Part of a small language model's weights.
Size: 8 layers, width 96, 3 heads of 32 (1 for keys and values), MLP 256 SwiGLU, vocabulary 8192, 1.58M parameters.
Architecture: RMSNorm before each block, no biases in attention or MLP.
Training: a variant of Muon for these matrices, 140M tokens.
Each number is 128 + 32 x the weight over its row's rms, rounded and kept within 0 to 255. Layers, rows and columns count from 0. The size above them is the row's rms in percent of the matrix's.

# layer 2 MLP up, 256x96, rms 0.392, rows 188-254, columns 32-63
size [114  90  99 106 100 104 103  91  92 113  95 102 101 104 110  72 112  96 103  90  91 106  77  91 106 110  87 114  42  97 105  90 100  93  94  95  96 105 103 114  95  97 105 101 103  99 104 104  98  86 101  97 109 105 102  79  96 102 108  93  99 105 108  94 100 106 107]
[[215 111  49  94  65 139 117 101 145 102  91 113  74 120 179 169 103 119 100  91  96 118 169 154 140 149 166 124 133 121 137 149]
 [192 138 125 109 123 152 207  97 116 120 131 139 195 154 141 110 127 106  92 139  61 131 111 144 157 115  96 140  93 176 120  73]
 [ 93 117  95 138 132 115  87 147 143 168 129 165 128 141 143  92 113 104 125 114 170 180 128  74 156 102 124 131  71 142 113 131]
 [107 172  87 144 122 134  81 135 131  87 201 118 147  68 148 100  97  45 148 154 154 166 169 182 131  80 125 100 156 118 132 128]
 [ 80 123 161  97  55 132  98 165 135 125  76 116 126 136 134  82 121  58 169 113 173  98  82 140 125  89  75 178 145 123 128  79]
 [152 107 155 117 123 160 102 139 166 168 136  60 131 104 108 167 106 126  65 117 134 144 190 161 124 178 145 130  90 118 156 123]
 [162 105 176 122  82 100 157 137 124 110 159 187 117 148 181 135 116  95  74 185 119 105  92 155 114 127  87 169 125 189 105 158]
 [133 181 112 142 128 137 119 170 121 123 141 221 181 131 130 121  91  91  90 210 132 121  88 181 170 129 131 109 152 138 115 177]
 [153  50 112 166 131 158 143 139 141 132 188 138 158 150 120 128 119 140  81 141 140 118 156 177  84 101 149 148  86 123 117 121]
 [124 128 198 204  65 131 125  94  51 110 116 138 124 186 117 150 153 100 122 170 136  87 130 145  93 197 113 102  93  97 117 109]
 [ 97  78  88 139 181 122 181 142 115 137 140 137 115  85 126 153 123 136 150 144  60 114  62 141 106 146 180 142  96  93  92  92]
 [116 101 130 110  95 133  91 169 150 132 132 165 103 126 159 137 146 128 146  92 104 135 179 105 163 155 208 129 148 137 141 198]
 [ 98 133 110 102  65 107  98 129 114 143 165 137 100 116 113 163 178 133  94 115 165 152 126 129 186 160  82 124  99 175 126  34]
 [168 173 121 130 173 120 121  87 137  76 151 147 179 175 185 108 134 115 145 146  63 166 131 106 175  94 168  99 142  66  83  91]
 [126 122 153  81 128  94 105 110 117 130 159 101 122 135 129  83 110 173 148 153 108 116 131  68 117 106  86 142 147 204 170 108]
 [116 124 143 133 166 153 131 165 140 122 174 105 206 185 137 120 115 141 145  96  81 117 126 169 144 155 174  52 148 178 116 134]
 [117 143 132 116 154  96  98 118 116 114  96 138 111 122 118 115  80 132 175 137 170 111 163 204 168 114 127 167 160 184 146 157]
 [ 80 102 102 140 111  93 133  68 140 142 142 114  87 156 129  84 117 105 144  82 124 155 139 168 133 120 203  86 113 160 165 166]
 [143 111 139 124 112 118 130 125 138 105  78 112 118 159 151 137  41 155  78 182 140 147 138 102 157 117  89  87 100  84 152  87]
 [165 122  64  97 120 186 145 166 164 111 142 157 104 116 120 134 147  92 144 163  74 139 131 166 154 154 153  98 173 120 107  88]
 [134 118 129  98 185 135 129 103 156 140 139 146 183  88  78 129 129 199 123 129 120 108  74 118 183 144 127 218 105 130 127 165]
 [124 173  86 155 191 123 142  92 118  90 177 117 127 113 115  94  80 195 125 104  78 134 118  67 201  78 131 150 173 110  87  99]
 [157 161  95  93 138 137 132 140 101 137 145 160 104 117  97 126  81 126 100 119 110 110 145 131 130 116 150 154 139 112 105 130]
 [136 135 158 120 107  58 118 126 156 179  79 150 114 125 116 123 119 161 129 147 120  44 101 143  80 141  88 129 129 127 178  98]
 [102 118  78 105 144 156  71  73 100 167 101 186 142 160 112  95 100 140 154 155 201 125  81 128 120  83  93 159 103  87  59 116]
 [111 113 117 148 143 147  66 173 129 113 144 150 139 115  66  56 171 126 128 148 116 142 103 140 160 133 151  92 109 127 157 133]
 [111 128 170 150  99 123 103 152 128 100 145 147 202 138 154 114 129 108 147 107  78 150  90 113  76 162  84 124 140 110  89 143]
 [163 133 158 120 147 139 103 192 133 143 159 128  78 164 145  74 169 127 164 131 127 121 110 116  75 131 150  94 175  87 111  64]
 [150 156 199 139 101  95 142 111 128 152  76 100  78 133  50 218 137 143 121 146 148 144  96 130 111 134  72 116 162 115  95 155]
 [140 123 174 149 124 121 108  65 124 104 122  97 144  61  99 119 147 146 117 134 118  90 132 134 131 138 158 106 107 157 105 132]
 [145 123 121 201 130 164  96 155  88 108 128 163 154  52 165 132 115 124  52 159 124 111 100 159  93 168 173 111 102  94  75  83]
 [210 134 176 129 185 155 134 181 152 158 114 153 112 147 129 105 148 168 165 101 173 153 148 137 133  79 134  65  98 122 101 104]
 [ 60 144 115 144 125 156 169 137  92 147  73 128 129  96 127 170 118 193 177 159 131  80 125 172 137 113  83 167 186  94 135 119]
 [ 89 134 126  89  72 154 151  68 120 147 126 155 233 173 180 144 128  98 138 160 112 141 143 111 155 165 162 145 128 179 175  97]
 [136  94 105 152  56  90  57 128 111 113 121 142 135 113 144 135 174 126 117 145 102 179 113 129  67  70  92 170 107  89  97 153]
 [111 136 186  46  86  95 133 108 122  81 112 130  90 180 135 124 164 110 198  85 107 105  87 122 142 117 110 100 116 163  84  89]
 [118 112  92  91  95  80 152  99 181 150 139 120 152 130 143 101  90 182 135 109 158  93 118  90 161 139  80 131 179 179 184  98]
 [155 134 171 122  78 128 141  80 130 103 152 106 194 162 122 112 120 173 164 119  58 102 126 127 123 179 117 158 114 133 133 159]
 [135 135 157  78 180 107  75 139 107 155 182 136 161  72  95 145 117 129 110 141  95 124  94 128 105  78 152 142 119 123 125  99]
 [153 154 121 125 149 127 118 115  94 149  97 161 144 124 150 142  98 182  73 146 162  65  88  50  96 151  98 203  84 105 180 100]
 [125 149 155 140 113 139 113 184 121 130 142 105  99 145 116 157 106 153  79 117 115 165 173 172  96 112 115 100  88  83 145 150]
 [174 152 121 182 126 119  85 134 163 131 151 132 141 180 129 130 113 102  80  95 133 102 117 198 103 135 137 202 149 150 107  96]
 [134 157 141 116 157 153 122 133  98  62  40 144 108 149 131 142 105 174 134 105  95 132 146 140 197 140 165 134 128 136 134 118]
 [156  96 130 132 158 149  88 210 132 151  96 110 142 141 136  76 131 116 122  44  97 158 128 107 137 151 157 141 117 128 157 150]
 [119 149 104 143  90 105 114  93 117 103 143 106 117 152 148 139 166 132 142 123  78 145  73  45  87 147 118 141 205 136 133 114]
 [150 128 127 131 116  72 114 194  98  98  89 169  93 125 125 210 144 138 108 132 128 169 138 143 147 150 114 106 141 196 148 157]
 [ 93 119  98  44  97 120 173 125 142 134 135 143 131 148 108 136 130 145 146 139 142  97 125 186 159  96 107  87 202 127  98  93]
 [100 144  75 122 172 131  55  96  99 139 148 154  98 115 155 163 194 157 129 145 108  91 122 148 131 164 194 143  56 113 112 160]
 [178 139 135 171 123 133 156 147 131 213  83 193 132 130 141 130 176 128 183 117 101 109 110 135 141 103  94 148 164  83 148 122]
 [162 141 149  98 119 149  82 141 100 133 121 126 105 135 142 142 195 118 112 150 138 123 113 132 109 133 138  91 108 136 113 104]
 [164  82  88 177 119  77 166 125 116  95 146  77 142 175  96 158 102  90 122 141  92  90 152 116  84 154 159 109 151 125  98 124]
 [154  83 123 118 144 167 131  64 174 138 133  88 159  91 155  84  70 134 128 126 114 154 134 186 160 122 136 105  96 146  94 127]
 [128  94  95 114  78 168 175 157 134 104 148 157 117 127 115  58 102 120 109 131 111 135 196  58 119 119 130  79  79 107 153 120]
 [ 70 122 149 103 154 148 182 138  90 133 187 177 111  93 126 146 143 144 171 112 144 140 104 145 149 105 140 104  76  95 111 118]
 [229 164 163 145 117 131  94 125 161 136 127 111 108 156 122 133  81 105 127 114 157 127 196 150 101 136 118 145 104 144 131  82]
 [143 145  80 147 131 131 169  79 127 109 164 116  91 117 122 100  86 153  83 154 120 145 224  84 117  77  96 105  91 125 104 155]
 [ 91  92 145 119 153 112  82 127 128 146 106 160 122 121 194 157 132  72 131  91 125 142 134 103 170 135  91 147  74 150 113 139]
 [102 130 114 140 143 103 115  72  99  98  89 136 176  66 157 130 121 141 153 162 164 218 108 104 122 149 162 108 109 135 157 162]
 [139 121 124  80 125 130 115  61 102 126 106 165 113 188 113 133  99 125 105 127 180  92  85 115 103 142  97  82 103 153 139 152]
 [127  94 158 129 159 133 125 157 122 136 148 124 110 105 112 137  54 131  96 164 113  78 167 162 133 112 137 136 123 135 163  93]
 [116 129 138  77 126 102  42 107 121 186 151 115 201 117 109 119 126 121 134 103 103  54 180 134 138 132 114 148 166 198 124 136]
 [139 136 121 115 152 150 166 112 119  98 101 112  77 100 133 109  86  96 105 100 172 107 125 153 153 107 147  52 131 187  61 177]
 [105 120 123 132 185 158  82 142 149 116 101 139 157 128 186 151 152 125  87 144 138 138 153 172 149 104 130 132 130 122 173 106]
 [154 130 132 145 159 131 127 125 138 124  81  71 124  71 115  60 178  91 161 130 140 140 137 136 105 164  87 159 162 111 109 120]
 [130  81 127  91 179 127 113 129 108 151 104 123 152 130 139  62 119 189 142 111 104  73  75  75 139 154 107 140  74 115 115 175]
 [ 44  75 100 147  86 125 208  89  90 146 139 147 128 149 173 147 148  73 116 162 135 110 101 108 124 137 105 113  74 111 122  48]
 [124 156 151  93 116 153 130 138 129 159 176 169 138 133 132  95 125 171 139 103  68 134 119 149 154 115  80 146  89  98 109 189]]
# layer 2 MLP down (transposed), 256x96, rms 0.153, rows 188-254, columns 32-63
size [103  91 101 113  95 110 115  96  91 115  98  98  93  97 103  71 139  89  96  93 100 100  70 101  92 120  87 130  45 111 114  88 100  93  99  94  99 106 113 104  98  90 107 100 105 103 115  99  91 102  91  97 105 131 101  84 100  92 105 100 101 100 100  94  97 102 103]
[[ 83 126  96 220 112 124 180 156  89 198 107 102 117  94 119 117 136 124  96  85 138 107 121 141 137 144 146 132 118  95 123 106]
 [122 122 111 145 127 171 100 186  97  99 159 156 135 103  83 142 126  81 110 177 132 140 187  76  89 119 152 169 136 110 139 137]
 [128 147  91 149 103 138 171  85  62 121 171 143 134 150  99 153  93 131  81  90  55 146 183 140  97 164 117 135 104 168  82 172]
 [156 150 100 159 110 101 123 110 169 159 123 121 124 140 180 145  81  82 154 169 119 162 166 110 150 138 132 153 150 160 158  53]
 [137 119 120  76 170 131 168 147 144  90 114 120 134 130 123 140 143 126 100 129 121 123  81 140 143 148 118  84 161 127 155 206]
 [ 86 132 108 169 114 121 169 170 111 137 104 120  69 130 152 143 113  79 111 156 101 133  80  80 110 129  89 136 161 122 122 102]
 [138 169 140 192 141  82 124 118 149  67 126 170 141 117 114 108 180  84 130 183  90 143 146 140 173 125 158 115 124  70 130  61]
 [128 164  91 110 101 134 125 137 138  85 193 108 167 130 127  97 110 123 193  68 102  93 133 118 105 111 131  63 186  69 140 124]
 [131 178 106 160 103  20 152 141 153  88 107 161 117  97 149  67  62 119 116 153 117  84  95 124 139 128 106 119 151 115  89  77]
 [190 108 116 135 107  88 113 179  76  93 194 143 118 129 105 208  72  93 162 150 213  71 168 145 150 132 100 141 117 105 136 135]
 [144 111 156  85 102 127  96 135 137 113 127 139 107 102 112 123 104 184 138 131 169 152 138 144 129 175 151 210  95  96 160  76]
 [168 212 113 117  80  79 157 168 120  94 161 148 183 155  73 154 167  57  97 111 119 106 107 197  97 141 151 103 109 123 123 137]
 [170 109 147 134 160 159  92 107 149 161  86 122 149 128 178 123  89 225 149  84 117 156 138 155 105 117 142 115 121 104 147 101]
 [170 166  84  98 126 160 182 102 110 142 142 155  63 131  85 111  90 131 153 115  75 134 158 158 126  84 163  78  92 158  56  86]
 [106  51 112 161 119 175 185 127 158 112 164 137  96 116 143 131 159 137  84  93 140 117 141 178  92 161 115  91  99  78 147 152]
 [114  92 112 111  82  95 101 160  97  68 103 148 107  85 134  97 118 120 101 118 170 124 125 114  79 112 106 120  85  37 133 117]
 [151 116 150 128 179 144 173 152 144 156 136  77 110 105 115 125  94 106 178  90 100 129 115 153 108 131 166 117  49  88 127  92]
 [125 137 159 101 121  95 109 119  73  82 121  85 120  49 146 123 109 141 141 124  85 136 123 138 135 156  15 130 146 135 122 124]
 [ 95  82 140 179 180  96 124  97 107 114 150 141 135 104  86 124 165  95 131 172  85 110 152 129 107 131 143 198  99 133 134 145]
 [207 117 217 110 139 153 166 157 123 165 101  96  74 153 110 137 140 146 115  59 107 143 166 166 152 155 106 187 122  87  84 202]
 [139 126 112 141 185 171  99 128 113 144 107 124 110 121  76 120 114 128 139 179 100  97  78 124  65 127  72 188 154  60 164 111]
 [168 141  97 172 173 102 148 142 153 161 128 118  43 155 174 191 142  73 159 157 172 112 147  87  38 106 107 151 129 130 149 161]
 [143 112 117 149 109 118 146 130  81 146 191 133 131  91 122 103 114  76  95 145 180 177 136 122 105  73  99 133 207 154 150 137]
 [133 167 119 106 146 161 130 139  85 107 172 112 175 114 141 143  99 141 178 131 146 139 108 115 147 135 162 118 124 148  77 163]
 [ 90 186 126 182 149 175 118  55 124  65 164 155  65  96 135 126 143 118  99 151 115 129 106 183 118 151 106 141 161 150 115 109]
 [175  88  81 159 185 163 162 100 114 138 117  94  54 129 103 116 189 134 117 109 113  99 108 212 117 121 102 128 107 107 217 108]
 [116 130 170 121 134  96 129 118 121 137 132  77 104 121  56 116 125 154 122 143  68  81 191 128 167 126 125 111  85 108 110 158]
 [157 147 145 145 130 128 153  96 120 193 173 109 160 127 128 124 115 163 114  60 117 154 201 209 197 158 131  29 126 144  82 137]
 [161 114 123 112 122 160 136 120  77 110  94 153 148 160  85  72 170  98  76  75 163 150 146 134  91 114  95 115 158 112 101 125]
 [181 150 147 105 244 145 158 152 144 175 181 124  76  83 157  90 115 197 102 176 138 115 125 113 100 162 136 111 144 173 134 101]
 [151 149 141  88 154 135  84 173 147 181 161 157 122 128 135 124  83 134 174 164 106 160 153 162  69 129 114 111 152  74 113 161]
 [ 68  89 153 105 105  98 124 109 116 153 151  99 139  92 167 162 126 107 117 157  96  80  78 141 112 109 111 155  88 123 131 137]
 [ 71 137  78 130 114 136 118 125 129 147 154 165 114 103 113 159 177  72  80  81 137 142 128 159 144 123 114 160 197 170 126 180]
 [142 181  85 130 164 174 144  99 181 108 129 158  98  86  80 111 165 138 138 106 115 152  49 102 100 115 147 101 163 155 127 153]
 [126 134  85 132 135 175 124  81 125 100  89 125 109  86 114 143 173 160 136 134 135  80 176 118 144 130 137 149  98 178 138 187]
 [124 166 152 155 150 122 144  76 106 109 143  30 125  69 118 170  88 180  96 139 164  86 127 170 165 102 143 154 141 156 112 124]
 [107 136  91 136 121 133 109 166 114 170  93 121 144 132 190 176 108 133  94 123 145 110  68 151  67  85 118  78 125 131 139  71]
 [ 68 114 198  65 135 153 101 152 186 136 140 109  90  87 113 143  68  71 125 131 183 135 137 139 177 127 113  98 113 156 106 172]
 [160 154 132 112 154  57 136 127 151 116  98 142 141 183 128 130 170 108 178 165 164 158 167  86 170 103 133 135 146 200 119 153]
 [ 85 129 118 124  86  92 105 120 123 152  89 132 144  75  67 130  77 123 140 133 119  77 140 139 147 179 156 146 195 178 128 122]
 [128 156 103 113 148 129 123  92  87 136 158 154 133 100 139 152 170 135 137 151 130 151 195 111 145 139  96 147 162 150 208 158]
 [ 65  62 155 118 145  90  70 147 188 118 128 130 110 110  92 102 144 100  92 129 128 112 131  90 168 111 161 116 161 111 141 156]
 [ 55 102 123 110 142 149 136 128  96 144 150 133 130  86 107 138 122 136 188 135 131 126 155 136  86 117 206 128 136  92 153  69]
 [106 111 128 133  81 113  89  75  99 135 139  97 122  87 111 175 180 153 128 192 120 108 131 126  97 108  73 109 149 138 105 149]
 [121 146 142 122 165 150 151 142  82 115 149 136 151 115  87 104  81 132 190  74 110  91 133 120 199 152 151 184 131  72  97 105]
 [ 56 117 140 111 127  88 104 129  71  64 125 163 145 128 134 179 192 113 174 134 144 125 130 114  60  58 128 154 100 127 151 156]
 [106 161  92 112 153 127 112 112 189 148  86  99 115 165 165 117 130 132 103 149 118 134 103 203 112 132 112  66 108  99 128 131]
 [128 184 139 158 142 146 111 104 105 149  63 106  75 151 148 149 128 120 150 120 147  76 166  88 182 150 137 142 121 150 173 158]
 [121 162 175  98 108 113 113 108 175 134 134 162 161 144 128 115  65 128 134 133 144 111  96  96 177 160 122  38 155 150  90  94]
 [180 111 140 108 101 141 160 173  94 141 127 153 105 130 147  97 131 114  69 120 118 138 188  89 119 145 116 118 112 140 112 105]
 [124 191 176 165 137  89  69 116  87 172 105 106 134 135 178  68 103 174  89 123 178 119 128 137  78 117  87 125 162 131  72  91]
 [184 159  86 147 110 126 193 116 141 152  64 116 159 117 205 142 116 151 150 113 156 170 132 143 137 164 155 125 126 159 126 163]
 [101 103 134 105  82 180  91 142 148  89  81 140 147  94 102 118 160 170  91 186 131  96 112 153 106 116 132 140  51 129 176 122]
 [100 142 137 120 107 133 140 133 132  82  81 132 114 155 104 116  85 113 205 126 198 110 161 163 164 154 161 112 140 113 131 106]
 [156  88 132  71 174 107 136 153 130  97 142 149 111  92  79  82 152 145  49 112 148 101 119 116  92 127 120 138 122 120 109 143]
 [179 142 139 128 161 109 143 151  99 210 129 220 165 105 183  91 165 147  98 190 124 152 122 115 113 173 181 108 134 133 140 141]
 [122 148 118 128 168 147 121 121 134 131 144 123  98 106 175 164 102 149 177 158 136 162 143  91 118 148 142 125 104 128 142 146]
 [134 135 138 110 128 152 118 120 146 137  78 139  55 184 171  67  98 171 159 143 150 179  97 117 196 165 140 193 151 115 127 162]
 [145 108 144 133 109 151  95 169 126 115  98 151 165 164  88 156 113 135 117  75  96 148 172  81 117  96  99 170 145 169 174  78]
 [107 165 119 147 104 179 127 164 127  93 164 144 130  49 136 209 165 105  95 109 149 164 178 108 163 130  79  76 162 152 126 132]
 [ 97 146 161 109 121 123 121  71  89 157 148 142 101 149 129 131  36  95 156  80 138 140 117 126 133 175 173 177 125  73 138  98]
 [125 135 104 170 116 104  82 193 140 211  56  95 139 147  90  96  92 182 106 123  75  83 161 130 113 139 127 117 160 134 122 114]
 [154 102 125 159 119 105  78 155 132 100 131 164 138 146 142 124 173  94 158 118 116 105 120 145 101  68 134  91 125 119 183 180]
 [164 100 138 105 141 147 112 121 127 118  97 111 200 121  90 107 114  91  57 103 100 126  72 119 139 143 106 145 120 167  96  88]
 [118 194 157 142 135 131 110  92 181 193  87 114 129 164 148 100 155 152 105 138 126 129 109 137  75 188 137 113 103  99 140  66]
 [ 73 124 159 169 137  86  96 129 171 155 130 105 106 136 118 167 119  78 142 171 151  90 116  61 106 135  57 108 114 161 166 189]
 [143 155 133 102 171 187 119 132 105 155 114 144  45 127 123 201  90 102 127 102  98 112 169 171 175 119 160 104 117 137 121 120]]
# layer 2 MLP gate, 256x96, rms 0.372, rows 189-254, columns 32-63
size [ 96 115 109  91 114 105 103 100 104  98 102 100 111 105  82 118 101 102 100 111 111  65  94  93  95  81 135  47 104  99  88 107 105  90  88 100 105 105 109  92  92 101  99  97 116 112 106 101  86  98 100 112 109 107  85 114  96 106 107 105  95 102  93 105 107 103]
[[105 122 128 127 129 129  80 118 123 105 143 132  89 142  99 135 151 142 178 140 209  93 131 125 129 110 185 119  97 100  91  93]
 [121 157 189  93 113 137 143  82 137 109 143  99 122 116 133 130  69 158 158 172  91 130 147 175 102 168 180 122 162 125 140 124]
 [134 101 141  70  91 128 133 128 169 140 142 137 138 181 115  73 154 125 155  38 109  95 125  82 140 157 124 210 117 147 136 108]
 [200 150 120  98 111  97 119 166 141 135 193 113 117 154 150 177 159 170 100  85 105 129 180 131 125  96 149 156 153 102 129 157]
 [150  97 121 142 123 162  83  53 161 137 144  72 148  86 156 137 125 138  80 103 128 104 207 180 118  89 138 121 103  92  98 124]
 [ 93 108 110 138  90  98 157  80 157 142 183 132 170 153 170 115 154  76  87 155 163 121 102 191 120 118  89 142 130 180 128 127]
 [179 152 134  94 150 126 105  77 109 123 113 135 149  56 161 102 152 150 109 136  63 110 144 138  94 148 117  90 179  87 154 170]
 [130 147 122  92 133 129 150  49 106 132 121  78  83 154 171  95 111 147 122 137 121  70 179 148 150 127 120 165 127 101 172 119]
 [181 147 121  86 158 182 163 113 156 190 155  87 171 138 136 127 105 211 119 124  98 151 151 117 127 128  91 141 203 151  72 190]
 [141 146 122  93 105 127  75  89 195 150 110 121  79 133 154  96 111 123 119 120 197 121 126  75 153 137 105 110 117 114 161 159]
 [117 167 118  96 119 132 173 138 151 166 139 197 145 165 204 117 149 134 155  94  83  68  61 131 133 112 168 136 128 132 175 177]
 [125 160  97 124 169 139 106 182 130  86 152 116  92 132 174 128 125 111 165 154  67  87 163 109  75 150 116  75  78 161 144 174]
 [136  87 112 121 115 125 153 124 207 174 150  80  99 130 182 125 126 151 188 118 130  71 142 175  97 114  87 149 136 152 125 166]
 [102 106 118  90 113  91 125 136 100  89 106 126 111 151 127 114 152 135 139 148  38 140 171 149 149 140  98 154 141 139 132 145]
 [100 159 146 104 147 159 143 127 132 126 121  40 182 177  80 147 118 107 128  74  62 100 131 137 160 157 188 109 119 189 142 122]
 [110 127 189 107 134 142 122  83 143  85 151 144 104 112 166 133 105 137 129 185 114  99 128 138 131  86 104 153 140 122 134 113]
 [125 109 178 162  24 135 182  80 164  93 155 165 109  92 115  79 152  98 162 133  83 125 146 116 148 142 182 120 156  94 167 183]
 [ 57 170 117 106 108 145 163 140 133 119 164 119 143 152 161 153 194  97 112  98 117 123 134  92  92 165 171 131 110 143  98  90]
 [175 140 122 120 126 113 178 102 144 127  97 165 128 129 170 173 148 165 116 117 108 173 201 140 144 134 159 102 192 141 133 100]
 [116 122 134 144 182 102 117 107 102 185 147 149 156 133  43 227 113 168 126 177 157  72 123 152 107  73 133 187 122  94  99 138]
 [137  69 108  99 129 213 101 129  98 114 151 113 178  83 148 111 105 136  84 168 102 118 141 118 110 134 123  82 153 134 118 132]
 [153 216 119  96  95 109 100 202 135  94 100 132 167 131 128 156 130 168 117  83 120 159  44  78 130 120  79  87  62 121 173  86]
 [154 170 151 114 135  40  96 157 149 154 124 153 104 160 136 163 132 131 157 156  78  86  96 104  96 165  51 141 134 157 162  62]
 [ 64 153 105 137 144 145 142 200 168 114 106 133 126  66  65 122 121 160 160 144 150 161  85  74 124 102 187 122  95  64 171 183]
 [145 134 139  72 122 134 149  79  98 107 135 130 135 117 162 250  85 105 165 131 161 133 180  83  84 101 140 150 167 112 104 140]
 [126 164 181 126 114 160 155  86 131 153 109 172 120  82 151 139 161 135 117  77 122 144  97 105  89 123 138  93 101 158 109  84]
 [128  95 142 109 144 195 125 152 154 117 186 140 149  84 147 126  97 132 124  55 137 154  71 133 119  96  80 127 145  77 108  92]
 [159 158 186 132 104  95 128 126 153 156  72  86  73 149  50 226 163 155 116 137 145 136 103 118 116 137  85 129 165 126  96 165]
 [142 177  59 115 167 120 149 127 131 135 112 121 112 197 123 128 138 143 122 130 107 139  92  75 135 146  71 178 149 118 141 130]
 [117 135 141  69 128 148 116 102 127 211 138 115 164 117  70 148 158  82 150  72 120  96 127 102 101  98  63 123 109 124 104 123]
 [138 131 175 132 123 136 124 154 122 157 131 154 140 169  74  94 121 127  46  93 154  57 171 153 178  90 150  68 139 140 144 135]
 [177 125 176 138 178 143 124 127 166 116 159 131 148 146 145 122 196 135 117  86 147 172 129  93 139 149 129 142 118 100 169 124]
 [118 125 168  78 142 131  85  84 105 127 144 172 152 183 191 137 191  99 118 173 121 120  97  58 115 146  88 166 123 110  93 111]
 [148 140 125 111 132 129 170 102 147 167 118 130 126  76 111 102  74 143 178 111 174 130 123 166  90 155  99 158  80 152 116 189]
 [168  93  44 192 165 131 140 105 129 170 122 152 128  96 167 168 149 179 127 169 130 131 128 165 124  92 177 128 134  84 144 137]
 [111 112  99  91 137 103 117  69 171 164 107 155 173 109 118 148 101 208 131 156 129  98 114 151 122 120 183 161 162 163 142 120]
 [116 142 128 172 115  88 100 116 130 149 124 152  58 152 114 170 135 110 195 143 167  82 129 141 142  85 117 120 125 165 158 150]
 [146 104  83 136 146  91 151 149 135 174 124 156 133 111 138 144 155 148 148  92 133 155 179 127  69 161 135 160  92 154 148 126]
 [156  87  66 140 124 139 119 135 129 158  55 118 130  99  92 135 105 112 153 141 146 178 118 118 123 122  77 120 127 117 172 163]
 [132 167 132 129  81 144 181 126 141 115 150 147 137 125 150 108 147 112 178  61 181  84 117 136 140 212 151 171 166 139 117  66]
 [ 87 143 104 100 153  52 150  99 155 128 136 174 116 183 148 127 140 105 134 193 146 139 109 129  88 120 152  66 122 180  98 137]
 [130 113  42 100 111 111 128 152 121 191 102 135 139 110 144 141 137  84 137 130  91 109 151 160  92  44 153 171  94 151 206 144]
 [106 122 169 116 107  77 161 127 145  86 124 134 127 114 144 184 175 135 101 113 111 143  53 114 137 120  98 138 127 135 101 199]
 [ 61 161  92 120 120 142 155  83 123 150 162 161 135 102 120 135  83 132 215 148 114 148 167 183 122 166 124 131 115 143 132 102]
 [120 157  85 118 128 163  91  73 131 122  95 149 134 127 154  64 140 118 112 201  80  75 123 134 149 159 140 146 128  97 133  60]
 [102 135 134 155 162 157  63 141 185 146 200 145 147 189 147 144 102 131 105 124 134 151 136 123 146 142  78 128 192 172 112 122]
 [ 74 102  98  92 102  77  73 133 109 165 104  95 109  89 171 187 195  65 144 161  96 162 195  73 155 179 205 119 125 192 157 154]
 [112 149  71 112 115 110 115 146 173 189 161 177 121  80 189 104 145 108  62 100 166 103  70  98 156 154 157 110 179 143 155  75]
 [150 134 134 156 145 110 135 142 150 157 132  99 110 144 124 107 120 177 116 189  86 182  81 156 143 151 149 188 141 136  87  82]
 [184 110 125 117  97 140 154 133 145 101  86 143 173 183  45 163  76 103 126 117 131  85 117  75 124 133  90 136 130 163 129 141]
 [181 151 148 203  83 106 121 126 164 145 139 151 182  88 102 112 132 153  71  62 108 106  99 149 141 119 118 144 129 148 106 156]
 [ 79  76 114  76  48 100 182 115 145  91 128 142  98  60 129 164 117 151 138 134  97 141 121 113  61 161 125 155  87  96 104 118]
 [103  73 124 119 140 131 161 139  80 153 163 203 158  95 154 132 137 132 150 128 144 110  92 132 130 131 173  97 166  87 159 130]
 [161  92 147 123 130 124  80 133 170 126  79 141 119 139 135 209  67 180 125 114 156 167 161 205 136 126 165 110 114 138 130 118]
 [152 141 160 137  51  82  95 139 171 171  83 154 169 139 133 152 125 159 126  89 112 132 136 143 152 135 115 129 120 120 163 104]
 [142 161 110 115 125 205 166 104 118 150 213 161 103 173 118  56  90 106 116 145 133 102 154 148  88  71 171 132 149 168 160  97]
 [161 155 158 116 126 124 139 158  71 150 122 120  94  70  89 129 134 201 180 115 161 144 169 147 124 109  89 171 157  86 200 171]
 [193  87  44 140  86 153 151 164 132  90 104 104 124 166 125 103 128 127 117  52 114 122 130 146  98 154 117 147  77 154 132 113]
 [ 98 169  82 136 100 136 121 168 128 126 121 105 103 194 116 139 226 126 147 113 150 171  63 137 125 153 117 161 117 119  96 115]
 [ 98 113 123  79  90  90 125  76  91 133 146  96 162 103 179 142 104 149 170  95  96  82 176 122 119 191 123 146 184 204 157 129]
 [147 110 120 135 141 107  98 114 130 156 150  76 133 118 110 172 173 154 140 134 128  98 130 135 114  64 205 124 135 126 167  76]
 [175  72 140 111 176 167 124 146 100 143  71 188 130 111 130 106 181 170 166 142 116 125 172 148 171 110 105  74 115 181 166 172]
 [166  85  78 194 152 155 113 100 135 153 103  82 173 112  60 111 132 178 170 166 133 129 172 121  91 147 111 139 170 151 132 135]
 [157 117 119 162 121 131 162 144 205 113 118 164 172 162 129  63 178 141  90 116  97 110 109 185 150 139 137 177 115 168  75 103]
 [ 84 125 108 131 108 124  98 128 153 114  96 131 141 134 205 155 127 151  99 118 105 162 123 153 149  69  68 148  94 151 144 101]
 [174  81  79 111 142 139 136 123 160 134 139  42 164 116 157 154  81 155 118 116 167 153  89 114  97 121 141 137 149 133  99 102]]